{"num_hidden_layers": 10, "hidden_size": 256, "num_attention_heads": 8, "num_key_value_heads": 2, "head_dim": 32, "intermediate_size": 512, "vocab_size": 1156, "hidden_act": "swiglu", "norm": "rmsnorm", "norm_place": "pre", "norm_eps": 1e-05, "positions": "rope", "rope_theta": 100000.0, "rope_fraction": 1.0, "qk_norm": false, "attn_scale": 0.177, "bias": "none", "tie_word_embeddings": true, "parallel_block": false, "init": "uniform", "init_std_qkv": 0.0201, "init_std_o": 0.0, "init_std_up": 0.0201, "init_std_down": 0.0, "optimizer": "muon_variant", "learning_rate": 0.00204, "lr_mult_down": 2.0, "beta1": 0.93, "lr_head": 0.00515, "warmup_steps": 200, "schedule": "wsd", "decay_fraction": 1.0, "decay_shape": "square", "final_lr_fraction": 0.0, "batch_tokens": 32768, "max_seq_len": 768, "doc_mask": true, "train_tokens": 156800000, "max_steps": 4786, "dataset": "wikipedia_en"}
Each number is 50 + 12 x the weight over the matrix's rms, rounded and kept within 0 to 99. Layers, rows and columns count from 0.

# layer 2 attention output, 256x256, rms 0.0684, rows 0-54, columns 128-255
72 53 41 31 61 45 50 65 56 19 66 60 62 42 77 41 65 66 58 45 45 48 50 56 44 60 69 40 61 48 50 65 79 69 41 63 44 38 37 68 18 36 50 55 64 39 39 64 56 47 39 34 58 47 42 36 68 60 39 52 54 31 55 45 35 61 63 52 42 67 46 65 45 46 50 41 39 59 26 45 64 61 47 62 44 56 42 41 37 67 65 66 63 50 44 50 47 51 40 36 49 53 53 20 50 67 40 53 42 56 45 33 46 54 44 39 58 54 36 57 43 44 51 46 43 68 51 28
57 59 40 56 57 55 38 54 59 74 64 54 43 37 69 37 36 38 38 54 42 44 53 56 34 27 34 67 54 49 62 43 63 42 46 20 37 46 53 55 43 53 54 45 60 53 50 51 40 42 36 42 68 56 31 40 56 33 63 62 40 53 57 55 65 47 44 56 47 47 62 45 49 54 36 62 68 47 47 30 38 49 60 16 55 63 65 67 42 63 38 48 48 45 44 39 32 54 66 71 31 66 44 39 56 39 49 56 57 54 57 59 46 68 57 57 45 31 44 51 64 59 65 44 48 41 28 54
61 65 58 53 65 40 42 56 46 46 67 54 47 23 45 64 53 29 60 47 47 40 64 62 64 58 51 70 45 40 49 34 47 24 36 71 37 42 48 50 51 55 63 40 54 80 33 46 50 56 32 53 45 62 20 39 51 48 63 59 56 58 53 41 30 54 80 45 45 50 41 60 52 48 50 47 67 38 43 43 25 37 69 45 59 55 76 56 43 40 29 31 43 15 34 48 47 49 43 45 53 75 70 47 44 55 47 40 48 60 47 33 62 66 56 63 60 55 40 46 30 40 61 48 59 44 49 73
59 76 54 55 59 60 69 45 55 81 43 65 70 54 43 48 73 29 45 58 43 47 50 84 58 40 40 63 51 60 70 53 41 33 56 55 35 56 25 41 63 39 38 62 61 53 49 64 32 63 39 57 38 49 68 19 51 49 53 51 62 67 16 56 19 31 45 43 52 58 40 53 24 59 38 47 46 34 33 45 37 59 48 49 50 48 45 33 69 41 50 44 44 34 46 51 63 55 55 67 53 51 99 52 47 53 40 42 28 67 51 35 53 24 66 52 41 39 66 61 26 57 66 26 33 48 53 67
46 38 69 74 45 57 57 35 45 72 40 45 44 60 65 61 54 45 57 67 37 52 57 53 42 23 49 59 69 47 56 48 64 64 51 47 43 61 64 67 66 46 47 42 41 38 64 51 62 54 51 41 38 50 72 60 44 41 48 48 41 38 46 52 41 43 52 49 57 40 34 55 42 41 41 43 63 49 43 42 63 54 56 32 77 28 43 37 50 63 50 68 69 44 50 48 48 46 32 43 42 52 49 51 35 37 59 66 53 48 52 44 60 27 24 58 20 64 40 40 44 52 67 39 25 68 57 54
61 46 44 52 73 51 69 45 53 69 48 46 56 37 44 58 60 56 49 41 56 77 54 52 80 50 45 38 50 57 54 61 69 46 48 53 47 57 29 60 43 62 56 36 54 51 45 27 59 34 41 47 59 52 54 55 41 33 43 64 38 53 57 39 28 57 50 48 60 26 55 40 48 71 52 71 48 60 54 38 53 49 49 71 43 40 51 46 36 59 39 47 57 36 41 51 32 42 55 26 46 75 48 57 63 50 55 63 52 44 41 68 35 42 57 44 56 48 46 55 52 52 65 40 34 86 53 41
52 42 64 44 71 54 57 56 58 30 48 31 39 60 44 43 57 44 34 42 31 39 63 40 53 42 37 43 48 62 34 44 75 45 40 45 36 40 47 64 56 52 47 56 47 60 42 60 57 52 46 68 55 66 50 52 48 43 54 53 40 41 63 46 49 44 33 38 50 59 43 58 52 54 59 47 62 48 46 61 24 41 56 39 57 47 44 55 65 62 42 70 54 43 40 30 39 55 54 58 30 63 61 24 57 74 51 69 48 47 47 32 57 56 65 42 45 37 60 35 37 47 53 34 53 37 46 41
37 43 40 56 57 35 72 43 33 51 57 57 74 35 75 64 45 52 53 44 55 60 38 58 66 69 66 53 54 84 54 53 53 32 73 40 26 43 53 51 74 33 51 62 38 53 50 69 60 15 48 49 41 52 53 39 46 46 42 53 44 70 68 48 57 43 61 33 48 59 44 40 50 56 33 47 59 44 45 29 54 59 38 46 48 65 64 63 56 36 35 34 56 33 38 43 44 35 59 56 51 41 37 54 50 52 66 29 27 63 47 43 38 41 69 38 45 39 54 60 34 60 41 32 60 05 65 58
50 27 55 50 49 34 47 51 63 65 44 39 41 38 31 74 60 68 61 46 55 54 66 41 37 64 43 51 55 54 48 33 66 64 48 52 57 53 50 58 30 74 46 66 36 55 48 42 45 41 34 41 36 46 50 65 72 74 51 39 21 67 53 56 33 47 53 38 49 50 55 51 62 34 32 62 58 44 72 57 23 39 38 53 40 34 52 51 17 19 60 39 40 30 87 64 66 46 56 37 58 59 65 53 44 61 76 42 44 57 63 17 59 62 70 64 54 43 55 70 43 36 52 58 44 26 67 58
51 48 57 55 32 54 47 44 58 64 30 67 55 59 69 38 41 43 19 41 51 34 38 58 74 65 52 59 41 47 72 45 66 26 61 54 70 46 51 59 56 53 66 54 50 40 44 60 52 57 42 69 54 48 42 47 47 50 60 64 43 56 70 50 51 46 24 42 49 39 53 70 38 41 58 65 55 51 62 52 47 72 46 41 15 55 53 52 68 36 52 44 38 49 32 57 44 48 53 62 53 67 52 61 50 56 41 26 34 36 43 75 40 47 44 65 58 57 58 46 48 55 54 36 39 48 75 29
40 53 45 46 55 51 56 62 38 61 68 66 61 53 37 38 67 49 42 47 68 22 76 42 20 38 68 26 44 41 53 42 51 56 58 30 43 49 36 33 40 62 52 53 73 52 40 50 39 38 59 64 51 61 38 57 56 59 61 32 36 69 46 53 51 43 44 47 40 64 62 57 40 53 50 41 60 51 60 55 39 49 63 70 43 65 54 55 70 59 41 46 65 24 47 57 46 28 62 70 67 47 42 47 47 40 46 51 46 56 40 41 45 55 40 23 59 69 42 59 56 39 49 38 47 59 57 68
57 57 56 65 45 40 43 62 87 66 50 38 42 51 27 59 63 36 69 39 56 32 48 23 72 47 50 66 44 56 52 54 66 36 42 54 41 44 42 35 51 45 36 50 42 40 56 58 23 53 27 49 47 57 29 41 43 54 55 69 56 52 64 60 54 53 36 27 36 55 37 41 53 46 42 24 44 57 46 66 58 42 65 47 56 47 70 52 43 59 73 64 18 39 46 39 36 60 83 55 54 70 65 41 60 61 70 42 42 48 73 38 40 78 52 49 55 33 46 45 31 37 29 53 48 32 32 45
50 40 78 66 61 52 32 57 72 53 29 53 60 61 45 46 48 47 51 36 46 33 30 34 58 39 53 66 54 57 38 46 39 37 43 39 34 39 38 35 50 33 59 55 41 42 56 60 24 46 49 69 47 52 38 46 22 74 37 56 48 66 65 32 82 37 39 52 48 26 55 59 66 65 57 64 60 25 45 47 52 36 37 52 68 44 57 51 60 35 45 45 48 65 68 64 34 48 46 51 55 40 52 50 43 45 55 26 51 37 54 59 62 56 58 49 36 47 52 41 56 56 40 55 49 30 53 61
42 45 70 48 33 38 35 54 66 23 55 45 49 46 73 70 59 39 46 57 58 48 30 49 48 74 53 64 27 56 40 70 51 63 50 38 59 53 59 31 60 29 78 40 57 70 41 61 49 35 44 35 51 56 65 44 37 53 62 76 66 66 53 52 54 78 44 36 61 30 37 45 49 52 40 35 47 41 45 46 23 56 41 63 63 39 51 34 64 45 37 48 34 42 64 55 52 42 41 65 36 56 50 51 53 55 26 55 49 32 48 58 54 58 64 72 25 40 39 46 55 28 54 57 44 42 52 56
19 49 75 46 44 35 59 39 63 53 73 74 56 42 45 66 73 71 40 58 47 53 43 43 77 39 47 46 65 49 47 68 49 55 41 51 43 63 39 68 67 35 33 38 31 63 38 53 52 42 46 53 48 33 42 43 44 60 51 49 34 51 48 36 63 49 49 46 51 57 38 46 47 40 55 58 55 57 65 61 25 59 52 54 44 23 48 51 54 52 48 69 52 54 46 22 70 55 30 41 44 50 60 46 37 48 33 42 66 58 45 44 50 43 74 41 48 59 40 48 56 54 58 55 37 39 54 67
48 39 49 75 48 35 33 51 42 41 19 62 57 51 48 43 42 46 54 38 57 49 63 37 52 46 39 67 51 55 53 43 60 59 70 39 52 44 59 61 62 58 53 56 63 47 52 31 58 53 46 75 47 70 47 56 49 62 47 28 61 42 48 39 50 59 40 51 60 55 76 45 41 53 52 46 44 46 44 49 62 52 64 29 30 31 52 67 23 67 48 60 40 62 55 53 42 54 37 45 50 57 40 58 46 13 49 21 51 66 64 52 41 42 14 28 48 46 50 55 75 51 52 67 54 48 48 70
58 59 49 75 67 49 45 61 53 40 29 55 35 49 51 55 44 64 56 41 52 43 52 52 35 41 60 34 52 43 63 38 54 23 59 29 20 35 40 65 48 22 56 55 59 48 31 61 50 58 57 70 40 67 49 46 64 47 58 66 52 60 44 84 30 51 44 46 67 29 31 45 36 70 52 50 43 27 49 49 64 53 55 70 53 28 29 54 52 56 44 47 29 62 49 54 68 58 63 52 38 58 47 36 57 94 59 24 36 50 63 56 48 26 42 56 46 37 58 58 49 49 45 55 60 50 48 49
69 47 74 75 74 47 32 57 52 59 48 49 64 43 45 57 42 41 45 68 68 43 80 45 53 60 39 48 34 43 51 59 68 61 31 51 40 34 41 61 68 35 31 58 57 44 29 52 43 61 39 50 33 51 46 28 62 62 60 39 45 71 52 72 41 66 19 44 49 51 58 43 37 59 65 60 49 65 48 35 50 46 56 61 36 43 34 60 35 41 27 49 51 55 33 53 52 51 70 51 51 55 50 47 51 61 56 49 51 23 77 60 46 33 39 51 50 44 60 73 38 51 45 75 70 46 63 56
37 42 63 53 46 51 31 45 27 45 44 46 68 54 64 18 65 36 45 35 58 54 53 58 54 40 46 45 49 42 16 53 49 51 46 33 65 48 57 46 59 44 68 63 53 58 46 46 41 39 52 53 45 80 50 44 48 47 58 71 46 54 45 39 24 60 41 62 63 64 73 67 45 37 42 51 64 49 63 63 44 72 48 46 57 46 47 49 35 55 60 67 47 74 52 61 59 65 58 46 36 58 41 40 45 48 33 68 60 48 21 40 53 49 36 48 51 49 36 40 60 63 46 49 56 45 32 40
33 44 56 19 66 57 36 60 54 37 49 44 51 49 65 27 61 59 76 62 46 66 51 50 55 64 47 59 39 50 39 42 51 45 45 57 39 55 56 55 31 40 32 61 43 51 40 63 49 59 45 58 51 54 75 55 50 60 53 62 38 49 45 45 54 49 50 54 25 64 30 24 47 41 51 53 21 53 73 39 55 38 50 31 73 28 50 52 54 42 77 36 72 35 77 50 52 36 42 42 44 67 68 55 71 63 61 44 43 56 25 49 40 31 46 32 34 65 33 39 22 22 34 55 48 58 33 65
40 50 49 40 41 68 52 32 43 66 64 43 62 33 40 49 64 48 63 50 50 39 20 48 52 49 42 50 41 67 34 45 22 68 41 28 50 39 36 34 45 62 58 35 39 43 58 49 54 59 42 53 56 33 55 43 50 59 28 55 68 29 78 43 82 28 37 36 44 52 73 45 61 41 46 55 63 57 41 50 51 59 65 30 31 70 77 74 49 46 47 52 48 58 52 43 42 62 56 75 65 64 42 77 62 87 52 48 49 57 75 38 63 66 70 75 36 44 63 33 74 46 59 61 45 46 52 54
60 18 51 82 46 42 58 49 65 56 48 47 64 38 43 53 59 55 65 54 57 31 61 57 43 63 44 74 75 47 49 43 46 63 66 47 66 69 46 48 40 33 53 38 58 40 41 60 55 46 51 43 52 48 58 26 40 53 49 42 47 61 44 72 56 32 65 42 44 44 54 66 76 50 49 61 55 74 56 48 52 54 60 58 59 53 36 38 63 22 55 39 52 53 18 40 54 63 46 48 35 38 67 42 33 41 69 38 43 55 56 45 60 30 31 51 36 55 35 56 65 53 44 67 58 42 66 54
40 47 38 38 42 58 47 53 52 41 55 18 55 29 38 52 43 46 55 34 48 46 53 46 47 29 63 46 60 68 44 43 61 39 46 77 40 28 51 59 63 59 55 54 30 76 39 47 51 62 51 66 73 66 53 46 43 62 25 44 40 36 16 51 34 63 39 48 49 56 27 42 56 57 47 50 63 49 61 23 59 23 30 33 42 40 45 56 39 57 75 72 45 38 48 58 71 54 49 49 54 63 60 44 62 56 48 53 51 34 37 60 47 50 62 32 55 53 59 46 58 32 38 26 39 53 60 30
33 72 50 57 56 42 45 45 45 53 61 43 66 68 53 56 53 59 58 62 48 57 63 55 39 51 47 54 51 39 51 42 44 49 39 65 55 83 60 54 48 35 32 38 62 45 39 56 33 44 49 49 43 60 44 50 22 73 24 50 46 52 59 33 38 53 62 85 55 45 62 46 45 57 62 44 67 58 45 35 46 47 33 55 58 33 67 19 54 40 69 51 24 68 49 56 76 61 52 25 43 44 37 71 53 62 66 45 30 56 60 59 63 43 48 32 52 52 44 59 66 44 60 45 53 29 40 75
60 53 62 44 40 34 54 52 46 46 62 40 58 51 66 43 50 43 43 79 61 48 24 53 40 29 65 45 47 59 58 41 43 49 46 67 51 65 42 33 40 47 52 60 46 35 69 61 55 57 38 52 43 60 64 47 37 37 39 44 54 27 59 50 46 38 71 61 36 59 36 46 27 40 41 31 42 49 49 52 48 56 61 43 65 45 54 42 62 62 61 56 36 45 41 45 43 40 39 59 44 38 43 50 51 41 52 44 49 57 59 43 53 43 49 49 44 50 58 44 19 49 53 44 80 60 34 53
41 42 42 58 48 41 36 50 60 79 46 38 54 51 50 53 35 39 45 52 63 38 40 45 35 63 44 70 56 65 54 34 44 46 31 65 54 47 50 35 33 60 43 55 32 48 46 51 29 40 38 49 36 54 51 35 41 49 30 56 60 50 38 45 59 50 59 35 40 25 62 31 63 43 49 60 42 68 65 17 48 47 54 49 48 44 55 64 36 46 46 36 33 48 51 60 73 62 57 54 31 76 48 72 58 35 50 37 60 47 62 87 74 52 48 53 58 48 43 53 59 58 68 46 72 29 51 28
57 29 61 60 61 39 41 48 43 53 47 52 41 46 47 40 52 55 46 45 42 68 54 38 63 60 46 68 48 47 51 51 79 51 41 39 63 49 74 45 62 30 44 52 57 39 38 56 52 41 44 42 39 17 58 49 58 56 68 39 57 65 54 52 30 51 46 52 63 78 46 74 47 41 63 46 63 52 51 62 56 61 36 51 38 27 35 51 62 36 62 38 51 48 32 38 59 42 34 53 46 53 34 69 59 53 39 48 52 72 60 43 28 33 43 38 81 58 63 64 41 30 29 54 61 55 77 66
44 80 52 34 41 47 45 42 25 21 47 40 36 43 57 58 39 53 49 59 61 70 43 35 61 49 47 48 41 47 42 56 52 48 73 34 43 78 59 61 64 67 48 46 42 62 37 32 59 63 61 27 42 28 56 62 51 40 45 68 46 67 45 69 50 38 38 50 56 46 70 54 41 45 57 49 45 61 60 47 49 39 64 47 50 53 25 68 58 66 47 44 43 32 65 53 53 41 47 67 33 54 62 51 46 52 56 72 69 48 47 67 28 41 28 58 53 52 37 29 44 54 45 44 44 56 83 36
45 57 58 77 68 30 41 48 56 51 47 65 64 55 37 47 45 63 71 55 44 35 45 45 44 31 51 47 34 62 62 59 70 60 46 51 49 45 79 30 67 64 36 32 46 32 47 71 56 42 26 60 67 33 46 57 47 29 48 40 52 57 57 63 72 45 40 58 33 57 40 63 55 41 56 49 59 54 50 32 47 49 42 53 70 74 61 59 41 69 48 59 57 25 58 45 49 30 60 43 42 49 48 43 25 44 77 29 54 63 51 34 56 62 37 49 47 54 64 31 38 46 56 64 53 52 35 37
37 40 33 26 52 40 45 49 48 33 54 51 26 45 20 69 47 48 48 49 49 68 57 27 69 74 48 45 55 42 53 37 45 58 47 45 59 26 45 37 44 47 46 53 67 33 72 53 47 62 38 73 41 55 64 37 63 77 58 47 57 52 26 39 42 61 50 44 67 62 48 32 85 35 46 50 47 58 45 39 53 64 57 56 47 69 41 57 39 28 55 49 61 51 63 61 64 54 30 65 66 52 60 77 36 57 45 52 63 63 61 46 49 35 88 30 52 40 53 73 29 57 53 60 58 54 63 54
19 35 49 68 30 55 55 56 13 42 37 56 39 37 38 47 40 61 36 59 51 25 26 53 40 55 56 51 66 55 51 68 66 52 58 49 72 53 56 46 55 50 33 34 47 56 60 43 46 53 46 41 65 57 53 39 45 40 33 29 56 52 75 44 45 70 43 48 57 39 63 48 70 58 45 39 52 39 45 52 50 34 52 52 64 55 56 60 56 51 53 41 34 38 56 58 52 32 40 53 53 46 29 64 56 74 57 66 37 57 54 45 41 73 27 44 39 48 35 40 51 74 41 54 47 67 29 30
40 44 59 22 48 42 57 47 54 60 66 61 42 49 62 40 46 52 48 41 53 60 52 80 49 48 66 60 61 39 66 40 47 41 57 56 50 27 43 39 25 48 43 21 65 49 39 35 41 52 51 37 53 56 74 42 50 39 61 63 59 55 52 51 70 45 49 67 37 69 49 43 53 45 49 74 33 40 40 38 80 50 50 57 59 56 26 40 55 55 49 28 61 59 61 56 28 43 35 52 36 54 54 65 62 27 40 31 41 64 56 52 53 27 45 56 44 35 42 69 38 52 42 53 41 56 41 41
52 45 64 62 47 42 39 58 50 67 59 48 49 39 38 54 40 59 34 71 25 56 63 65 65 68 38 22 43 51 45 49 46 39 28 48 60 47 43 79 49 66 42 52 35 60 45 44 24 47 67 78 45 40 53 56 55 58 71 38 52 42 53 43 56 46 66 40 43 37 50 55 48 50 55 61 60 66 70 40 57 48 51 37 54 32 59 59 57 48 57 50 47 49 49 55 40 53 29 73 78 80 63 31 61 43 41 52 50 55 68 52 60 44 56 74 68 60 59 38 38 32 52 75 29 63 38 28
52 53 53 45 37 43 46 53 47 70 15 71 37 30 40 52 47 66 56 43 46 47 41 51 63 62 62 52 34 80 48 44 49 66 47 35 46 34 49 55 63 45 72 41 34 67 44 30 30 38 31 55 52 35 47 47 73 38 49 49 39 26 48 37 24 40 72 44 41 58 72 54 45 64 51 42 79 68 75 60 63 57 42 65 40 66 49 48 41 33 49 38 62 36 48 81 62 47 40 63 67 56 34 65 48 54 79 31 52 30 54 59 46 61 52 36 56 44 62 47 33 49 59 66 51 79 49 44
64 59 38 53 37 63 59 29 55 59 62 41 57 49 32 39 80 27 68 49 71 60 49 51 55 40 51 63 28 37 68 43 59 39 50 50 65 55 27 56 70 56 53 35 59 51 53 63 33 67 35 69 32 43 53 45 57 49 45 54 22 49 58 65 45 33 56 52 52 48 45 60 37 55 56 54 62 28 51 85 62 50 45 42 47 38 35 38 50 37 51 50 54 54 51 67 30 22 54 74 41 25 54 43 55 52 56 39 50 64 45 20 51 68 65 42 44 47 56 61 32 41 43 40 73 53 46 59
40 38 73 55 53 62 45 41 43 66 32 28 47 61 42 40 50 66 70 45 46 56 60 64 54 45 40 40 64 32 58 58 48 49 55 71 59 50 47 48 59 59 47 44 41 17 38 83 58 68 41 79 58 46 49 50 57 49 36 59 45 81 75 48 57 53 46 51 86 67 37 65 29 39 43 41 30 20 50 39 28 29 58 41 40 43 56 52 39 66 71 56 44 65 29 71 57 46 26 36 34 45 72 39 49 53 73 54 61 53 57 34 57 32 21 45 42 33 44 66 64 41 40 34 50 37 37 42
60 59 70 44 34 61 53 47 25 32 56 54 59 35 53 56 46 47 25 48 59 52 46 54 44 51 41 51 41 70 59 65 53 48 48 58 36 61 59 37 51 54 48 64 62 64 47 62 58 47 43 46 64 36 44 63 61 50 44 65 65 29 29 44 56 35 33 54 42 52 58 61 58 26 59 31 45 57 52 39 33 21 56 54 58 67 45 30 47 48 38 64 69 55 18 64 40 52 35 51 57 50 58 53 59 52 29 52 31 67 63 55 44 65 76 69 60 57 83 44 40 36 55 49 28 58 67 55
46 47 59 41 33 59 47 42 42 42 69 63 30 40 52 49 48 52 37 67 62 50 57 43 23 48 43 55 59 55 48 34 39 74 53 54 44 40 46 59 41 27 41 59 52 32 50 45 40 51 43 56 38 65 45 33 65 43 51 46 52 42 41 44 57 39 41 59 38 46 57 67 45 45 37 64 57 44 48 46 33 59 38 49 63 66 64 48 39 49 57 74 57 49 51 53 57 80 45 44 61 49 53 57 58 75 52 43 60 62 46 51 55 37 52 45 55 28 40 62 63 52 56 48 53 80 56 52
41 54 22 36 43 62 57 63 41 54 58 61 45 46 47 50 44 52 43 53 33 66 46 54 70 33 55 50 61 44 45 53 61 47 63 58 33 42 58 51 52 40 36 52 46 62 44 56 53 50 16 29 83 51 60 52 52 40 51 63 46 57 69 52 35 69 43 54 83 50 55 45 41 37 53 54 59 63 67 57 53 43 69 45 63 33 57 53 22 65 37 60 61 73 47 54 45 41 78 51 37 48 57 49 55 72 55 46 24 43 19 16 49 36 48 46 27 57 56 46 49 53 52 30 39 28 40 41
29 47 63 73 45 68 33 40 28 50 46 53 66 46 30 77 67 46 49 53 67 58 41 60 42 44 65 53 36 48 41 54 60 44 55 36 56 46 41 57 55 68 53 65 26 38 49 51 64 36 44 38 46 62 56 37 72 56 58 51 69 64 33 47 65 52 47 35 49 45 60 38 56 31 56 40 29 65 53 34 15 44 72 58 46 49 51 52 44 27 55 40 59 58 49 56 40 47 35 72 59 52 48 81 41 46 32 49 56 59 84 37 35 49 42 57 49 46 57 40 48 48 44 44 40 46 61 32
44 54 54 25 30 51 56 44 40 59 59 50 57 64 39 34 40 54 60 68 51 43 47 45 45 47 75 66 58 53 43 53 55 70 40 42 48 37 27 54 59 52 39 38 43 44 56 39 50 40 41 36 58 57 76 69 53 63 64 42 48 42 53 49 47 31 37 59 53 37 60 59 38 51 66 79 51 42 64 37 62 57 76 52 55 41 49 47 65 46 35 39 64 26 37 45 37 54 42 73 52 75 57 69 49 47 50 37 48 64 42 67 69 38 36 35 46 66 34 49 46 53 46 30 62 54 37 50
58 28 60 63 45 72 60 51 54 67 37 40 40 43 21 50 36 61 07 47 62 46 45 47 48 72 71 41 42 42 36 36 49 36 55 49 28 53 55 42 38 60 62 51 25 48 57 56 62 13 69 47 52 47 60 51 43 26 47 44 48 60 38 43 47 54 44 69 48 47 56 45 55 34 32 63 49 52 42 49 50 56 73 39 48 50 42 59 66 44 50 39 57 63 38 57 28 44 39 47 57 55 35 61 55 50 32 60 88 50 77 54 58 44 50 73 58 77 62 44 48 46 56 65 49 50 44 42
65 51 55 60 40 48 45 46 45 60 53 54 62 63 56 39 47 51 55 68 26 46 47 44 39 41 59 60 43 54 55 47 61 46 56 45 50 34 74 37 54 56 58 44 64 73 45 39 50 49 51 39 42 56 39 41 53 40 55 33 58 39 37 40 39 59 42 56 41 25 38 56 60 44 22 44 64 42 50 53 27 41 55 41 63 48 70 51 51 50 49 33 60 45 52 47 36 69 46 42 46 53 39 41 33 43 48 50 37 58 53 55 62 35 33 58 74 57 40 46 60 38 45 75 32 50 42 42
33 49 86 49 43 52 44 54 81 66 48 47 34 68 39 45 51 72 49 53 42 46 57 53 39 64 43 58 33 49 45 63 54 47 38 51 58 52 42 44 41 48 55 42 58 43 57 44 56 46 60 39 45 40 50 38 40 68 31 36 40 50 45 37 72 53 41 34 34 47 69 52 36 47 35 51 50 61 74 50 52 52 39 38 54 27 42 45 38 42 44 55 71 28 56 32 44 65 53 73 66 28 40 41 55 32 44 70 53 40 32 53 73 53 52 63 62 65 32 60 47 31 56 57 50 55 57 54
45 53 39 67 46 43 32 42 48 47 48 39 45 36 54 60 45 43 56 59 37 61 42 46 35 59 59 58 51 58 49 30 50 35 58 51 62 53 51 53 49 37 52 30 45 84 55 60 41 26 54 35 80 42 54 34 54 52 51 61 55 17 28 41 57 38 55 14 33 38 59 51 59 44 45 67 39 48 75 57 42 46 33 47 59 68 64 56 69 42 57 65 29 58 65 71 38 65 45 39 44 36 49 26 45 60 35 69 56 50 57 73 47 57 60 59 21 31 54 34 54 43 58 47 60 41 64 62
63 67 41 54 58 36 47 37 35 21 70 62 80 61 50 19 53 51 38 40 47 64 60 41 42 44 56 48 28 49 48 57 50 47 37 36 41 74 50 55 58 63 36 36 37 55 63 44 41 70 48 51 68 66 48 76 40 53 52 47 62 50 68 26 67 48 60 55 49 54 50 91 62 49 68 51 43 51 40 57 54 49 71 57 32 43 56 44 53 52 52 57 73 31 28 85 40 51 62 23 42 45 41 56 41 29 19 60 64 47 47 52 57 49 37 37 41 22 49 51 46 37 34 62 40 63 38 49
47 34 61 52 67 59 51 52 36 63 42 69 46 34 48 55 51 70 46 62 68 56 47 68 58 54 50 49 47 64 30 52 29 50 66 63 46 54 33 58 46 61 23 52 30 38 58 17 67 24 64 53 33 60 64 41 37 41 32 57 63 48 37 54 52 40 23 67 42 50 86 35 25 44 55 53 36 69 48 59 28 56 61 46 46 48 49 71 54 38 60 41 56 52 60 24 73 60 59 34 51 61 22 47 46 28 67 70 55 57 46 35 54 32 47 49 58 55 73 41 52 52 60 45 82 44 62 44
42 46 54 13 35 36 31 49 85 50 62 42 25 36 54 37 33 47 32 32 56 48 54 27 70 50 35 48 28 56 62 60 57 50 50 60 62 46 44 59 70 47 34 62 60 55 54 54 41 47 64 56 54 41 64 42 74 38 58 30 64 54 47 46 51 40 40 60 55 60 56 43 37 61 51 52 48 62 41 65 25 43 39 66 70 45 38 46 62 49 43 49 38 63 45 44 37 66 51 44 47 53 56 55 39 55 61 29 62 66 60 62 38 44 28 31 33 48 52 64 47 34 68 34 38 27 55 65
42 46 62 48 48 39 79 42 37 49 65 53 68 72 50 58 47 43 71 37 83 48 49 58 52 34 49 63 33 58 45 37 58 32 24 49 74 72 49 57 47 55 64 31 50 38 47 69 48 54 34 62 55 49 45 22 30 63 45 43 44 58 43 54 52 47 60 53 51 40 47 48 47 48 37 46 58 56 66 33 51 34 66 38 53 43 33 65 48 56 56 52 63 24 42 58 32 61 61 33 57 60 56 32 81 54 33 33 44 45 31 66 48 49 37 45 27 47 68 48 44 46 74 26 52 37 48 33
42 56 44 44 47 70 48 61 26 55 59 30 55 46 45 72 45 42 47 42 72 45 40 43 76 44 60 32 48 59 43 46 54 56 50 66 48 53 60 58 63 59 72 64 58 81 39 29 57 42 38 46 62 38 28 43 38 30 44 62 55 46 39 30 62 45 64 58 53 44 52 50 66 52 27 52 59 53 48 40 39 44 49 49 50 61 65 52 19 72 59 52 70 51 63 57 59 64 46 56 58 58 58 45 56 21 66 51 46 35 47 58 24 61 49 58 51 46 66 74 49 49 39 37 34 52 54 64
44 43 66 50 68 48 55 51 46 49 62 62 46 59 73 46 39 46 43 56 48 35 60 55 35 67 65 37 34 61 83 62 43 40 38 45 45 54 36 47 55 49 37 70 45 57 47 55 60 54 27 55 64 58 61 36 16 78 77 61 48 54 46 56 49 64 57 32 47 66 52 56 41 40 38 11 40 25 64 46 27 33 63 43 42 57 50 55 69 08 29 47 48 23 34 58 40 35 58 86 39 44 46 43 58 63 47 46 66 56 35 55 43 58 61 39 41 48 47 49 67 66 51 54 39 48 40 38
39 54 41 49 70 60 57 39 39 57 63 40 66 38 48 45 72 62 60 59 42 68 44 45 31 45 37 29 73 40 57 58 71 50 26 33 26 69 57 40 76 49 51 49 30 55 53 59 64 56 37 47 68 65 56 67 46 54 64 75 44 62 75 75 40 59 35 53 62 35 51 54 42 33 49 51 58 79 73 50 38 68 46 53 43 49 41 31 62 72 66 47 44 60 49 40 56 57 71 48 57 45 21 77 34 39 43 40 59 48 25 20 66 50 44 53 51 42 40 36 62 41 18 71 46 45 28 30
56 47 54 39 48 40 44 39 66 37 37 49 48 39 57 54 54 48 54 66 62 61 45 56 21 54 60 53 59 52 70 52 45 50 63 49 39 56 46 51 42 65 61 62 51 63 43 39 48 60 71 53 47 53 35 30 57 39 51 37 63 42 52 45 52 41 43 54 57 37 57 50 48 57 39 49 57 56 56 53 61 53 44 53 29 21 55 35 66 54 68 63 33 60 37 26 50 40 42 59 44 40 50 51 30 23 46 51 43 55 47 67 48 41 37 32 44 57 50 50 56 42 29 57 45 53 40 63
46 55 46 40 90 50 56 44 49 58 64 42 57 76 58 52 58 50 63 20 56 45 45 65 42 54 36 41 33 45 35 54 48 46 55 36 36 53 39 40 09 35 56 64 44 45 56 36 42 31 31 57 46 46 65 41 62 44 63 57 33 52 58 57 60 64 47 62 41 69 48 29 43 50 68 55 59 36 62 61 41 33 54 46 42 64 62 61 55 55 43 27 58 40 40 36 31 65 51 65 52 61 61 98 74 45 37 58 52 67 46 27 47 78 56 54 61 52 45 61 56 51 33 74 68 71 64 34
31 57 33 42 40 40 37 54 46 54 64 39 52 59 61 38 31 71 53 54 60 35 57 55 49 50 67 30 56 85 40 25 50 38 45 67 41 50 50 48 59 56 44 41 64 54 35 29 49 62 34 45 51 65 65 56 61 46 47 43 38 42 54 49 54 41 40 56 50 52 32 63 20 51 19 47 35 48 51 63 42 36 37 57 34 61 24 52 47 59 42 72 61 44 32 62 60 60 53 41 64 59 66 57 58 66 64 52 54 17 35 60 72 44 55 63 42 72 41 38 44 52 44 37 43 53 68 46